{"num_hidden_layers": 13, "hidden_size": 192, "num_attention_heads": 3, "num_key_value_heads": 3, "head_dim": 64, "intermediate_size": 768, "vocab_size": 4096, "hidden_act": "gelu", "norm": "rmsnorm", "norm_place": "pre", "norm_eps": 1e-06, "positions": "rope", "rope_theta": 10000.0, "rope_fraction": 0.25, "qk_norm": true, "attn_scale": 0.125, "bias": "all", "tie_word_embeddings": false, "parallel_block": true, "init": "normal", "init_std_qkv": 0.0255, "init_std_o": 0.005, "init_std_up": 0.0255, "init_std_down": 0.005, "optimizer": "muon_variant", "learning_rate": 0.0063, "lr_mult_down": 2.0, "beta1": 0.93, "lr_head": 0.0045, "warmup_steps": 21, "schedule": "wsd", "decay_fraction": 0.619, "decay_shape": "linear", "final_lr_fraction": 0.0, "batch_tokens": 16384, "max_seq_len": 512, "doc_mask": true, "train_tokens": 216900000, "max_steps": 13239, "dataset": "wikipedia_en"}
Each number is 128 + 32 x the weight over its row's rms, rounded and kept within 0 to 255. Layers, rows and columns count from 0. Numbers have three digits each. The size before them is the row's rms in percent of the matrix's.

# up: layer 3 MLP up, 768x192, rms 0.18, rows 240-339, columns 64-127
# down: layer 3 MLP down (transposed), 768x192, rms 0.282, rows 240-339, columns 64-127
up240 101:162137131108179170127128112186141194126127121122054166140083133193115072134085138098143125162140111076124124123128120164149142072105128133069152169174133105183144136091140132126145103115139158
down240 106:143052133083133130144148161130113162114141111116213118141174149098156107109133134087196120166130078137107118137134120123089161087146156155098170121116119068184139050129119194139083095141151163
up241 108:131122151171154116108119127113144101119100091110124176117109158117092114111185099061121107141082123143063107140083109100132157124092136112046158109124090157116084111108100132140102081137147112
down241 112:143161155130098046108144103167128127166098085117094149139105147084164119126121106129123125122117153157082165114130080079145139177160122062166128111127083079102055124111135114177092094165116110
up242 107:158142125164119082124082212172138102098175080122157116170138143192131136155093082148145060134155096126147146160112173156110173088144121108166111150159123138132149144180133138106154150112147139
down242 110:154150131095185102118119142155132144169117018170122111119127149144132114169153136162152150143163116087164122183175085092150063103147184106165006063099169122133081116164121142138146188102172186
up243 099:103139124141133178148114124178126124064160155105086151177101157141115092166112153122137122162125165123131161140154144185101143124164098137149164023168100132125144109121121161165121175202139138
down243 094:114152155119100123125114090177185163110136143180112182178082153110095115139157121085122140106114098117116162106132129151167128126093136098165167118093137146084081108097122108110071153152190111
up244 104:165108166136101107132047091177117196108147177115148108137081117134137080081167150086193136166213163154151187124166140155126067104129112087168149125168121115140125166146111120145118112065106127
down244 092:088112134123143184115142171170141111123163152091124183152148097125135149161163135188138176146147116099184159121148138150176148135107152190121110121151127085084121142115154110181102132146150076
up245 108:069145080103098113132132150112112153227101110144094133171118138096123094146178090157104141097111103118133074154147156147084086168144113120126114168148083172150084131077131126125145152126134135
down245 095:137143118121107073164124102155103121201131119079119145101091137111135038172196105118097164079097138128156120104108189141059163164170133077133040138174109143103141136107158174111154129135129128
up246 099:157124128099157089106136147129137079109156146124172151101177096119192141129137185112106117102134126044155159073114122109104099143095188109106094143132137150129103145096168132085176137192091158
down246 098:168089102082157102145092181082103147108105178157107139053135143165138142118081157109126171165129146167125134138101071131146125107086180117110098095060132180109183111159141174121147098152107134
up247 094:129145151083140129111136146137129132087128124129197160119108146155184075149164092104143147140131083129126170131138112152077098161052151134126176166122119099152071084163151112119091062082139176
down247 119:125167150144100139130104143171135136086086107125195121129132101146159112136141101109163167099171070093109140160122090182123052166062141155109159104086115065103086149182116100138111115116168109
up248 096:155151113091125140110132145139073095116052084149127139131154077120153120103139149064117108095177098207110148107149145158105121146123127138073138158085142126053138189126119067159130114114104111
down248 090:137183140154138128115032110153121156098039081132131133177101106113130116129094182099128129131128136125092130119100115112141157091106093164142070170107176127161099124173165106095144111103101106
up249 101:148176180094143065147197119155143150122164135156136077160152075143089128143161123066159106062131144138087063089139133166151075150113163144146169137135163134115130072128141127133043093092140114
down249 094:133148175090152106168112104164122170158191137187137091137132130108118139161157122125079126113120159165088077094151128196185087091132201121130123120117121139124120106140134082105081041091162160
up250 097:162102159194136132130174141088135134086140138213128097096104145080111122111170119119105082112100110130107165154071090143139106141100192148072153131074150143142131087130096131063149092183101117
down250 095:164112130161134093086136081149147123149122148169109145154114134135033135094177145143138160092093182138160116159132127110064147143091177071144152082060126085161167090130089109172121126148081152
up251 106:105113141108048168094161072112145115120104140170131162124087150151150173029110072161127162144118146125161141115188115177108140152115145165084115127175092129119129162156095141183195130132143141
down251 124:134112130169099153080174117098146146148093104157177125113099145121130173047115067115139143154113128071173141152135050166166106174113167198073118160151082158136121149145084116124193148113152141
up252 100:080054174165140164129123215123166064113113093086222144123135142111124149169144138163121154089104145158163145149150111111095162156146156086130195133110068095109190121117098097153081118134123124
down252 099:084117159138106131081151125148127113161103170123183071060160158156100088162115123124080111127152107106109122129141133083069168125138128117108137114115124103168105109151078137104157166127137156
up253 099:108069149081099123126139141048137126103065147108174153133176128107121095093127149131113107167097090152117140125123122188145179059097132186142157086134134135091109130080170075075110134161120072
down253 108:131096145117135127127123194059138136099121107133195136130119118086133087079163136124119116113096053109101175128153136161077195105100139169114121124134131086053124123117170119121083174178110095
up254 097:124138103109201101182172122120084119125122198149087149129166140094168145134142158164110095087167140046159187155168134137145147208118116137149118056069148137160133071129134111096139110198112151
down254 098:164083185122149121126160141092102126143131141170080136139111140148114139130109169156138107110171114100088163184095056131110167112168125056120077134120101148123130073106128125131154145114129114
up255 107:187135152166147110139080091104102200072186166132126165102098143092228143070171083145168152183136131171184192102157149123054099110135110199136164169147170123120133147127157151130174107103131163
down255 116:144103122122178064137110159128129142097106139186132099140163158107105133090115140147101115146095131137171138131156143185091091112167146180188209109150090136091196123121130111141250151164179137
up256 101:147084143152109162156114135106103108175149104129125107117201152097147129054148144190146109109093068144044128169106099087146111160029132094112079125118152171138109091133096158134153101190155130
down256 097:159151164142162160188127110157087099205143137135153130149174117138124105140066143162162089124161097139056135168092112059142124154085146097121117119131125166135136090140118103167106105146179089
up257 100:100106118103070110104115146168197154138153161123102085094130096150117105152054135157126093106117083107212100138133088130174092143149153071192165121121124104115157094119145128114136116108091158
down257 105:159097090163094128110130153206139212165152168130105103085149083126194092057136125133129124098114049094141084131097150130087173136125104149135146101138174106177131125179124105114143114128103108
up258 102:116075149148148182100116160128144121114189030084099132150106074138092135171133104139147151088121122110170108120157148152195157156192128140129142127147125115140153153158117164138148162104109093
down258 104:103121178101111152159114099083136082074097109129144116116113050122157127148133127148131179125129194148182093064119195151068120147081106131108089108124134141140155113092120235123154142157125151
up259 103:196105105115128088180147124149135146123147136108156104059108107117147130163189133145159142158150133054195125087152142035150187142126078121116111191145098141139118159177150055079136089141177134
down259 101:094150118128138140142135090128076041143107119121060130177118085163118108092133134094158116073149109135122159201177167104197198102132084118149186111113169114131112134056149097143035166119123087
up260 101:101103089095117096166088134111159099110070120149164142180136164146105118103142097064115165126134062156122123112056116195149099114101131121121128138168168103161125069136142134090146122184131136
down260 096:143096142088113132134155122086148075146083135154149099130104127069138177191123151113047134134068079163104138067113163141106130182064103127157160142172185146155231131146149176097166153141114154
up261 112:126114137123080115110128167118162102110186112101145194082113075122107096188100137156162166121157102130135112080157142137158151146162063144119175144191114201148129180172120072100109114134134152
down261 109:095081138089116089194146120062138122164155171087075118156049111131206152165097121178112097151126095122171104075142083092137109157148087141104125110168082183154123165160131136134173153114118125
up262 106:134112111088073089131106086122174138043090128119138137150081154090084086114116115057099119131168160129092120103113126216107090135147190087074140137159149115135130134092131087119168151087124116
down262 097:170132105128065076119092090127132135121108161140190127124175114153126129167127098076151087118147162093088151153148137125179145135111161130168119062149076087141127117119168105070115127161161142
up263 101:077147160101079180110120125179091084103086138130148106107076128135105159175094127133103150080124130139099109150123142153120118132170149060183103153155071116125186162119158132081122116079112138
down263 102:197163046147120124129163161126070146112109092095127215067131183085128151156076159131103118181121184145158096082127146059129080073135088148140139091111161137114106092130138084137045141108131114
up264 098:149092088113083181081119187099136130119123098143103105103149085092088087101139146089168157148133152110149124141106074153104129182143147087064108109162163142128107091103115078117191089136132154
down264 110:101057094101044188111133171131156125110127092137125137129148138070146158125143177146100164164165144121130150127062079145150131134147163066106103183137138112168091078127087091162167074159105185
up265 099:113060135138079151091117161093130105097141169162206136134080146125090188091178118143174155088184101118142150156085141179122191102115163109133136156074132138190123138158084127173163116135141162
down265 093:123158144134095144212144155144171122163159072110102072166131159136113120109113124093086119117104153058063163145166117096112130098144068131188151119092134162083176124099167203105102134080119131
up266 104:145154103113109051132140160097110113107150130147138156081140138166118134110206110096150151176078163110173125152135097141086127075123091153083135162200123124151103137109096119179110102141136110
down266 097:236098157119125083111162118146138131137164148161153191059124135114109108119157082154066125143072143147106105125105148150088150103153055141149109144182180137134141117161122111139156112171129135
up267 094:146093165100085105139065154160154152140117158126139115136136109133157116193084081135208119108135130145139132122133092178083170111130101115139132148182125086131117135152126093118187099147177148
down267 090:084107165118118091126121176156094116110127077176131125191109163145150122089108106152107162122154089145127118121104181166137109088085140120074119112136110162209110143073096112113051132072088118
up268 102:105171150186174086157130122145146189098161143102124150206155145144072109159170082145103155113136154135159127178154150143118110187119112112119173165072152079104092154140144143062097142128118098
down268 109:117079124102129064121178125094120155127158150108108131150078156117150067133198095125102118092114169139120082125125098064091069147117037104117065134158119055135096110149135136169200082105102061
up269 103:108105127113148065052118153040119094113105100154112110086164095102122158116115150109120177098137103177071112165169084089136137125129134114081119099080128139146105162105151109129141091129133110
down269 097:127191108108132111135200109049127132171146162105140152154114098113106140146172154183105146095169097188138087103130113094175104172074192101140107153092124094129124192137062110130115109131128093
up270 105:121088117141132095088091180051118169083090086109139138126120098149145106125115180108118170122141100108087168151111051120124103123082134126076159136130166146191127212121098153137143106116141107
down270 103:122150127061096138099067161085162125134082145122115140093163128134090099140160157158165223124160130154150174152151114087103075127091140138128128149093111113168138182125139149154180151117106107
up271 098:113153160087089148123177149108170058114131084084106181141105094135130091089169138099104082152092090131132136106117049187177093089135157113154165136132162157126113090099154150124090084096136128
down271 091:159156152108096135079147108129117145171103176128074125148078138139176071141141149146113096166104116111049204102113073214067091098136161148139145126121105110101134113132164152091121108106097097
up272 094:162124153126106121159120131119144173120064125110102171094120170096138192142097149096215088106098089186108112078146130107084120064196111150166123193147180134111126205145134133143119197099132113
down272 084:161088099064117109119151103160126058167108171114126052138148116082139095155129115128091123101125159123165207089099096106192092175134164080145073105133087095178130082110137152129102133128122135
up273 094:093146166125093143119080135130171157143184129125095148101107117155093136100189086089108160175165126152097149117101091123138140083164090153140128101131122085092123166176126152104137109093165178
down273 084:189162158167140128066118105100178108130072110124099083127062138050146135088145125112161126104138135162133113087171119053177129168125056102177104151130140115197187085129158119119105131087124087
up274 090:159099113105109146115134163173100158097160193100099132130105085123148120125077070042143096135111156064160146141136135111131093152081171169077088122169127108151161169152103128074161103083124099
down274 086:127152122162145079086161151119142105225123146164128134143106102099141125118113109156139173168096138139126179126101125163140108104163139108161111137126138118172113098187159088195118193151052155
up275 101:077147123117134098093176141126118130128128118144147181113068102134152169111109174071122161131171154137085135132113126146230092123107152204109174119143114128114124179193132178139095123096100106
down275 098:165137109149130084104162093132128222093108109121125117114122179160110126143130193126094134116120152140116123123103133097154101180138123184074181182147158125193095095158141156111112069088112107
up276 097:159102122172093119140172112121147147129154118151090098123147134161092155069172104245184125155124100141121118206109164092117121119139040118169125164122177116106120116147124116091158170129132094
down276 120:152072072147102144148176107093088131121179110104133151121160169163089142111129101181187124159123107072113142186120173109132139113104127158091121192110106119125118095111117084166132164105146103
up277 089:144150065131087128147057125133103141149110162087154169058132176147166110100160153141136181049144127055182093178130075126127154101158106180138151115082114099091151131185119052102151119107145133
down277 086:178127178116087127094160155145160136136169130115132181162191163090192184201071108134119105088120142155088194165141159137197145128175152146122143128131104141137134148112163162134094114062116051
up278 100:140153165162170121162148091068133174069064114081139122096120116153118147126182119103204136103142168125148120111127110103141161153097128114145180102137119170117084166169087107108158150144116141
down278 095:109088093100109186157132140136123123121113068161080140129139109091120096136045190117099151094113110141128102137127141128096101114132141115108129061143123101126187110152202122131090149138122084
up279 101:080102184089139115147134140101108207110134141144100148157087157116140097084146130095092147149140123094176199172145192134130089125077173163178166162148123091123110070093102136068112102143154159
down279 118:102102124154142130139200106123105167117206089146135116107092167158078113124148096071129150179146127127178154093157171150095116121052159163175138108097145180098175083092118142081128060104138164
up280 104:088083165106115084159140147051174158147141185123126140110143186121128168125208068149174118144162082123116077159111146107135159104150158135155133131106092137162096108085078061115111142183161127
down280 102:121123173153123113128099133114176169143149184143108110143150110121125152149166064176143127131166111107180165157103184077149106148143175155137124169109094108148120130144052107092131112156202089
up281 099:181085151096135109139051160219125142101130176105156124124132101088110113198105121150179107180146145130128103141101147219123116065178089086176097157210146166108144139060112068085102119145091121
down281 087:142125089098132163112187097123106146088144121112118122147177155211167132148072111173115164134119111069078092133135126129170178122116140094173070126169140163171069097152137164091127135128135100
up282 097:124065106109148119132127168139165129059184116154099104143090127074157165124140091164112112137159096151069053116164096177099091152156107128135104074148132112099150081108170118166156124107092142
down282 102:089093138138155097115205123092162168166063144107153135109093128095190121147212121084088118105171146133152128130139117100125100125166040090068122137115106156132127138145088140109097138163091087
up283 099:140144067127152154116093074119137117113072120107148149108108163132108116135142135163132123136089138101162135095101108180110127128123118126123153097115211168142165149074169151085124098083105073
down283 076:094128164103084080144166161119150137133201130145103104161098072102139068165144109113159171118200094157102143167140173078127138133146140130128136177152080132088138122174154153141150127171122155
up284 096:100129125211141123106144132117108112129160096145135173103129131078117167136127051127164068163173109119106168082161154139094092156067153146136187170084109118133102088103137128112130137148099124
down284 091:143104080131133099085075081113093158127152093118096142095070139169157168111098108167136123056181099150182173059161163109120134157114153128111166129093125135128171095099111145098113148118104084
up285 116:111164190141079126134116077125084091181171098159178128080162077124166129154149149106169139103117090163175128161162154144112166133130161186085209123093083164121110102166151171137107095195077111
down285 116:094156172136133139129099133171094106162140134195125097104161120097183102155136121145172105080151090173159179112168120111077132166123139129152154204137157138116096131131167187149166135174139111
up286 091:153141117150153118087104157142131183102128120147123149150150147118096168098143069092139122079080149180156123119106130120196118101079161122154102134158048136154122167169087079109117104102121148
down286 089:116105173091152155088134146123110130163126119110061088081164075083111103163122150162117146146159101145111181114173124140122132178108133122161111145083126144091096102118129101229121115135089107
up287 091:126109170159130082102185142086156170103152160149110141111121074151155110134059114167154117157149128062093118128121107188141097144186156131102189173198168155119169098101162101143096108147104167
down287 085:132144091129159097167121135156163130152188162175139100118099135160145134186185140110112176069061145211168113148127164115128119137150128090135032142041142133130097156167090115103107122109124068
up288 094:111188171127192148163091098147109139164100087126149143137195119092144109147174129105171047114084151101112103117097120114130139143099111138119168100089109151167093155176164134138106148060182127
down288 090:160135143113143170170129123164116095095057113153115164087135137179158122136206105100165120148103124069138104089052160156172156110131107076145101105115154110147176087167164143174074155075218129
up289 099:088161136087089122202148127150165064135129054051139098154140119079124154093120073095142133089082142065146186125129200171134119164062117157111125153139138130126099106160103100123104177154112145
down289 102:069123100125090121122141157070128096186126094095166068149115053105136090095071121141140109144155120133083121075138135110123144138119160200089080110155135189092158121099096170164114118086105163
up290 109:202153092112156106154117186139076083106134075165135091106151086097141059107105109133147083112116086122097062171122122183101129126148150122098084128105117116142088166126123118120144143190108125
down290 106:191172108168114128107145164129088101085156168164132206090081133147136142086175070122128084125127124126100150082067135188165129092140169120061118165166063104103108154158093117066149162165123035
up291 089:193145162117099114132092091106112107079115184206119144171127127104136132127067038116143142077179125150093105166150055101117120084174113150130175077096068150109128122127113139103129152086113114
down291 081:178098127114130203159183141141206165118081119054131091187144158096119098142113092150116133135147164123119111117153147135132087130122120107120188136102131127181158149093134171161141127121132161
up292 101:070159161143158062159094153078143048104122182110114112094161117179077174214134173083152159123168107114090105149152141117149128074160150098128158119059132182149082122096168104116099146123146103
down292 134:045154130130131104138109181128142066132126162101170105125145154167068162175163151134148146052188087054119092125133092152128096109122117095102211103105095117119113120140161143107136114127211147
up293 089:116134179135116138159174100098068121074130107159085131156134130128108142135141117140150121125172115133115174176098081089102087097133137126131157161131071162105127185131104128141094200111095157
down293 081:125131128169121148122170144136142139149131133169119099178180099141110127136076106131093162175103154119106152180185113111133141074098140110087156125168113126121170157101146124141083114158110128
up294 098:118158093152091169046129128102088182105134177070107163125134158136160148161095101187142113136077156126114168188083112125092189138149059130146134109121121092135138165163119104117137189104108108
down294 093:168130119075145086195188172167203134133078131154151116193038113141165101097129145174125122190094120139132096134142141124161107112123128106141090140096131109168032165121111139155146097205147132
up295 098:107102109121092156125086099121162166092208154120172118120171170078110060091110113149136099118133148152112137109128205070090101126126081142090136129153117145141076197112050088105098127096145149
down295 114:116092122133125176131067158137119161127209154109135149097180142128068058147160104139156107097108094161133167133154151109048104192124103208119173136142130128166087097123126094095150147137151202
up296 100:168123161169116144122108123157154174128141075103140154151129110093112063115139096178159080094102148154122101075145066161167114184115125178199105096120154130120063153094140127066113172123132145
down296 098:177141156086117136168126141050142149127138123159149118106069068120153096123131122141141134161141149074176138089151104068187139130143128126156126143077143147177088158128114157075157163157109098
up297 106:112092179134149107093142155128113121136137123136086214112091152139156146116176132087145133164172149129111147122138129108154131101150095091129141135110104114101117103171145100134098093173087112
down297 100:130141109135199135153149100212143091131124164147142124116123102114125074105159092109076150124098147148090127065131106100125114161154123111110113154131142139141113107127167117174117100117071093
up298 097:114090123111144106130146088103079115135077117092218077131167159107101166083096098090078128153083156129077122166111051125158156138156133083139123137081129119091132178117126146196117126191142138
down298 088:144113099130120130154134074151133127145137150090171154149125089098093154112119156147058188085158200128141089126106139139142187162130137114183077133085174115145087108176158179115152068180139118
up299 102:134135142137154100119123114105108141115133085091127110130143112090148066170190091137111132112146040101096061125197162102112123171127091175109132197135160142138069110179174116125149100095199098
down299 109:096127104150153065110118172126125164076116126102154135134161128105099066184166172173128159085176072056119111061175108075143080211145093154118087130134160127147103169139156157105148146115173167
up300 098:113102195179127107115161150053115170133123133129132115148155097064184063120103097203094112204124092115147074101143084155096145115115139118127130137166120130160130091158113063119127102097102157
down300 082:168157118131074162125145101119127155110153096079088171104102153139100131161138105095112097061138136154141134128204120109164092123124125137082095169087117131081094102090154150102160169124072110
up301 099:102207130096133067092122084142147146126139149107166141141181062105140105101166079110081123119135109190159100139134093157126120138161131136108134143162118100087119094112177107194088168109115077
down301 088:156115163115121087191139123140110102127107147138088075103098128156063238109091164178070131155167149106111153093180147163141120089162134077157133164153141132056120103117123091089132114175186145
up302 091:150164096203127061128090150091057162114142124128216130107131123126178092183146125118080122175123144129127135155114131094152082124142163149074118111124138099117155127151116094169102105113157112
down302 087:160110082166152114152160239089097110131180135090143145095190158152149112163123168161122142157118143138124052145135116152137158112096120136116166113103152147119200134117100116134143145124091149
up303 101:109089081182190178148138150131110141135124149109175153146064095148089186125162108199101105151120106104127101125167109141126142080186096131185105064142136157118113200071069115141089164126134114
down303 085:106110111118127133112150110075173167130181088131079143163145126111155184152106158161194107159159122141142107071196174088071182159123094094128091125083176110087148106142052099125131157132168095
up304 106:114117115102195106160158130083152111119115101050137077141138100105114119123166149112153105116095137164151155144111092093119100117122081170096143157124096138142153115128146081118149098170159091
down304 097:176124163107113140130124132114122122134126107108142092159135155129125088139122085097113118134119146135064169129044113096172119142188074138098165170164083159117150124148116128102149055136146111
up305 105:079126175132160119116114137139128115110079108124142188163140096104120048169158101140123136107092172119187177162132160165094103112076121113128114152186092129123096160110113228108118123174168104
down305 115:115086155130152098112065078142163152122124095097102127157191149147137095103127127121170147167102129052172137156157118121102074089109134141115093140147116186166110100142125180069105187119126155
up306 114:113109151112142166161138109129204139125141188146156104106069149117146184096116125185124212111113125179054125109160138188174149122155045130127112110140230110150094105124201111068107135148160187
down306 117:140110122093153107161071093136080197167150113118206140148205093156144149124151128196157147087190083129079163102117097100093179154156096141120199089119137137161140147127142165115135126149184081
up307 095:037103157190077117097112094118185062080153097094185091194129135124114107161081134093119141135076109153111115150125103129124111161131140109104173130094086146111156184116109060078126147173190187
down307 118:070094167108082091079115089158142063080133111120184129129148171090110136128169118116093164091126116117118070143147133120146096131124171098173178166078079133140150110109066033113188152129201163
up308 108:187137153130135102094132085158108153122153146135106147111126097184088125107188138098194135124123189062151122119138073075101105180133120131124133124114209103122148136112097154120110172131126107
down308 102:111079123143145144100197079162117153097152139191158159114127163150132149104163122053121156142123170060129123120107092101096135148151119096174121139130201115122129120086095159103093135133143100
up309 098:063058125098120152123132167149133126087092114087119086141140179160074105100164115151124124165181087145137111106091136135134136147098076145173143158113130132145132080118155129117129147098160130
down309 108:059099106104111149172114197111073151076123124097113054110138115103109164129171065150157148131176104149153119062147131143160175154176093128158112129147108121136107091143140064159143171115122115
up310 095:099107087101131095138082083083130149123092116099146034104188161183117186173106179102155180147138149147050088094131107106174165143201171124149159136108146101096127139135193172093133091156076168
down310 087:158111124168130112149086075072125155161097119142105055139102181179100130120093163149154128134126114120100134072140144119127161123122148110130151164127142155128140141097190232098122082204124140
up311 103:202164157169156134143143101095151120142099152071139116157118126139132095141109129097150047149140116162169123125125069144145108114115113052111142125139171108131085116162155044144110111159172082
down311 088:163074099117099125108094046097100084147104135184102134150117165151170129090141152166143088109161119156154148085114136129139087130089126112126151224171166135148163127093122078134168139165143160
up312 111:191140136154120093143112095122092157096149085164133171145085124141145151148107129084132114078142109129139106148108125144094100189073114061088158155124107156091144131088090129175089110077136114
down312 112:135162174167093165104138093131130132170095147134206112122163122130109101159132116114124096077059111105073078060139114164162162122108046119116132158077100116158134105126116151077127070081124129
up313 096:115140128107090091180100140106116133068080193109195117061162121175126177185154144163117214103173142091161150149103147107092164067142145104177174203114149143146150142141112144152113198162124128
down313 142:041139115090067119169089146130105108096085180104209135106193139128097154154158144136137171138203116080151143172068104101126139103158186162152182156130129132091103124141130070149114170135145132
up314 098:162119118078112083082078128139155112130149142141127117049175112141124104082147119032114122120141114104136124149100151174127097080138141077177110100128095121141151112118151073137116093157144118
down314 088:209117106088177104159161094075191126107134095136121097056123115120120099149139095113137104155087128163144173117103176200071106087155088109153049177136125120081155097145139138124101173124105107
up315 108:150147184104083149104203148146151160156139137119199122117130095125122124155107152153144137175141137090213124106150154174170136138153125136112134158164096105094174086168134150174114141101141122
down315 113:173139163108076112147192132131117100170192162096175095124102104136104123138153131171117143155129089055153154087165138132110124148175104168120101102147134166084130116156103147091128159127126128
up316 102:104146137128118160095167100079105084144140107173093183148136139173173121129157129110136167096140176097102119150131132073142125127121153169112213135132076169139130129137120096115134138143129085
down316 091:131195169144055087130077157105116147156158190145101160176127162141128123099139144099084075161112108188155139106184186118125097186149126159120083093135137106124094152147094115100062093135140174
up317 090:122111085149032110163078113151067155087104137103113165164115151123096127182112118070164129155131137097103156153149125119140119065108121134132130128148159145165085156074134136052204091136085177
down317 093:135122139128128109123127100171143195113163101121209132143106085177118225124153140153147068145119161132106121148098128163095171131162101128094115110150129156170101178071130067096152135122085108
up318 090:122160100156197137042174187105126135126142075139164136106109125099156120071172091087128107133064123144144122133144104088091126130157123142099186126073155117147103127117119100128183090131153117
down318 089:132164125127083120156103094169144131121131131124099107084156131177074132143065148133126107099143089115148150137119180212173153124133172132145129146090088117160112101148131095092083141138122151
up319 099:124130150062136162172137117129148096068104099193146141188104096155143091115143112116190093036086152092142113125116136108126124170153158139143147182114154138101063127073109123103142078189169113
down319 104:144141127101149118115116119128158127060138146120161099089130131104156149111114100166148103140130109074061174131095116069132164142199165129132156139115117140127102121149128126122158177154100123
up320 095:173145084141119111111106117135082151159159108150190111093137113155180095066154103077168157145119107166126060101065076142105087141131096195092101083135071118173134148136151196120117140088176115
down320 084:152102145150140148150152134143135123118111143104139124096102153100151127133118099126162173145137162153162073022043142148100115074206118156099079116156137125126138110145150167169124129130153145
up321 098:119165135189150062137111128106137066176127120122169123139115117130153108126179186098145147129058155070183134096105121182117140089097152158117107127122086205152087099097139087145125139190115058
down321 091:099138138106130122141120170167151125192130166131124122131118112096177123176117066137153121163156102140179085166127107091105109171224130081155120146102139137124143065156190120100141150113075166
up322 107:143177186098080105158146098141177167105112131143142096116112086133126103071100138118176121147090138102152137155112093161121090126082138187110158105150131165102144095116123144143136188135117166
down322 116:105121186141096107152159111130127186150156155188167075119114095140137133050136143135127121134089113159086118146110145118181125093093184146139162125151137154061134114076137130115154113126120165
up323 096:135119103126163145125087187149101167100136152150139143073128134072104164099119195096172134159148105071050132139128103179111058057156098144079112149120151122144130042124164129122102127129092111
down323 089:157136122065105132096136126119121135153070115172106096119114072099157129109060193159126120132106131153105143186115122109142065101149040158127119127094177128080138099114132128144088115154140097
up324 105:092142094112132131150169124120157152075158144100142140150117127116109139167087117106131088114113155122115100089141149108125158150108143124116074114146164112136124105110119090125100070117104106
down324 102:150098088123122136140151129097146121097163115137132149152093131110142134131099137110146125115101155089119126095167167139194109145118151106125088135109124095094127083134124092102133059128135155
up325 106:065118102170108124117172096115233119132137180139092082155119165076139108140128135136104163123167122183168124114128131131170104160132142095127152148090072164111122124165145095136194163126088108
down325 121:092089051107113104104173143116195127105136149132117131187167128080111109141133177141111122141127150209155083115094121126161126204164200128123110150138113162118116084170167103139151130114112110
up326 108:161136107139143171152109098154173134142118145138142194124146102122137074097112168157141172189138117135077195126132108171143122133076098148117136178130125172124132146087151139083103075129176103
down326 100:158147115130126070177095124220183122137062184118131177151109161147126124120117162110178110183095106175091182125144111145142122094103163117169125178154141115118153116118104180134051122155167113
up327 106:165126152118100127175145143127108157116148179139062176089113145114044134130100132120136085213164134144140146120091100161148089066158104102135097118189099108130130096159130185141128166135086121
down327 105:112131081098130095075116141057142128111142179166114157177123089126101105130123149104082095195155118138130106066089086119144167132124134196103095143113106131055129158127155162128183105109133083
up328 094:094207125125082072094129128118117158079176055161153122130064127140141164113089088154095152054127143165123098138118092138129102168156131140130082122091097155080142111140169117152143158156159074
down328 082:125121097141150145128156115139082141155080141120123158109152143145146140136150165181075154186144075116100149137153160084142150103111177160072137151144097164142152116114105119122088133064129152
up329 110:137132161171089131126158107122139151143136124116148146160131117106108117127074170152108135090087242120128117142115128139158157147154129192177180152120129115121115107078158076137145180164112124
down329 109:095165164158095136137151106128187125098145120101135130139095079136132119127118149156157132107094103149118135113156153163171161141152141184107181111088160102071123084096117120167157110172144075
up330 096:103113189094112139145171050124169206116123153139124146108129153097103139166106122135135165161165118135156132124076162173079148063063145152128143136173095100117076149126136175096112118164108150
down330 086:143169122101139126043148110127130144123119115142141145062151134137159086126155216110077235109103124136118130103139105106133176103077080130078132148146120151153194119102097143101153125108096126
up331 114:192164123098159145114113183136137123111136120147155134119134139078075091078148125116095109084153075131160123118079139163155078070142123149089084166053136074138145143138116149112039123150108135
down331 105:171131154094137130134111128143170133132109076165083127162147162078133089117117094151083094093143092145091049106143151177182105100129143132102096183113137138120135160161093161141113119176102096
up332 100:115142144104183102174113127099132100135070108100188130107139142136068159157194098092143125041153056140138099193071188096111170188153151124121110141108107137105117197146126139102115125208148146
down332 107:065070087107132100100109149118094132066098096087134094129144064096090101086126161118078125120129113130157176123165127083087166171098135178157157087166139126070084120115164162175151096137146124
up333 101:125069107104114185136139145157125179100106202117166128225078091155098163130126138086142150168116098130134161170100159121167149102187098110132119132154115141166131207135129146086190127096162127
down333 094:186093164127132121124095120152123172146141083132100140169157130146162085153119176157136178179149135113099129134181119147151109169157125132122137099105127107115096156126117142136182103141054108
up334 103:149125113142081085121149117145123056120167114139179113119152097091074116114111114114124147147065166163134053159109119143172132116134145095127145186134130141177136123123112116143101161163148106
down334 107:110137067085114142140089166197112104152127116139122080113145149105136101097133182166187129125080137112153114134095122164103094096134131054154155100131168132136149107067161075194109106146120090
up335 108:143126111142156128140082118126096103076130092107113122127161187176099080224137085117064127159124186112153179138139144147126159145089135151173145078126160122111122144172163168121152166053136129
down335 118:070119135115165124126092121137124082101147097141106138142135161094108115243130147098105129193131179102119173095143073166178109126084112083139105066126118101077076120159147114092129166121133175
up336 099:096161097116161137153099084150135187105093103093131086125171151107103131077173084153137111129142086145113114184126100129083111155122048171121096075141117153112129188061146145110160107119102119
down336 119:113149123106139075145084132201077180088149118102121085109171140119114124090134078142136108097116146118116136143153186153154135141112136199173093073117093097106132151107164075074186172141125126
up337 097:111146116084128131102103166135156090140121115193092153152121110149097076106114157119097097132166142132181095118170147135156145157169118149105160125128098178100177091178148109156125146149087112
down337 093:124192057124209102132085135191156178102166087143060133188155133061152161143121163132075188146156179066114094111167147115172163108091072155122202146110153132128110105151109111132111137131167103
up338 094:073066104163136134113115157137120147149143167134219137149135104117073081152171177111186108155105129119100103170122111171179127131174121152159147119099153076091125127104157094127179106147102125
down338 140:111069122184165121097116147124148143118152095117182103125134086107091159104176120135171103159107129104099112181075143161177122103116172179147190148091143087096083112110174097137143155193124168
up339 104:107187146166108134083124091121076100099098111105139059140176125075182110132115117121129153131062088179122195159141123161116089165130087195137152117074132119085120112108152195127108096125124130
down339 087:136107060078085144125152066102140133167115146120080115120155145079077171111166083088052083142194070090160116114148098141088133173138115123135122140085127119140146172117167133094108164036106097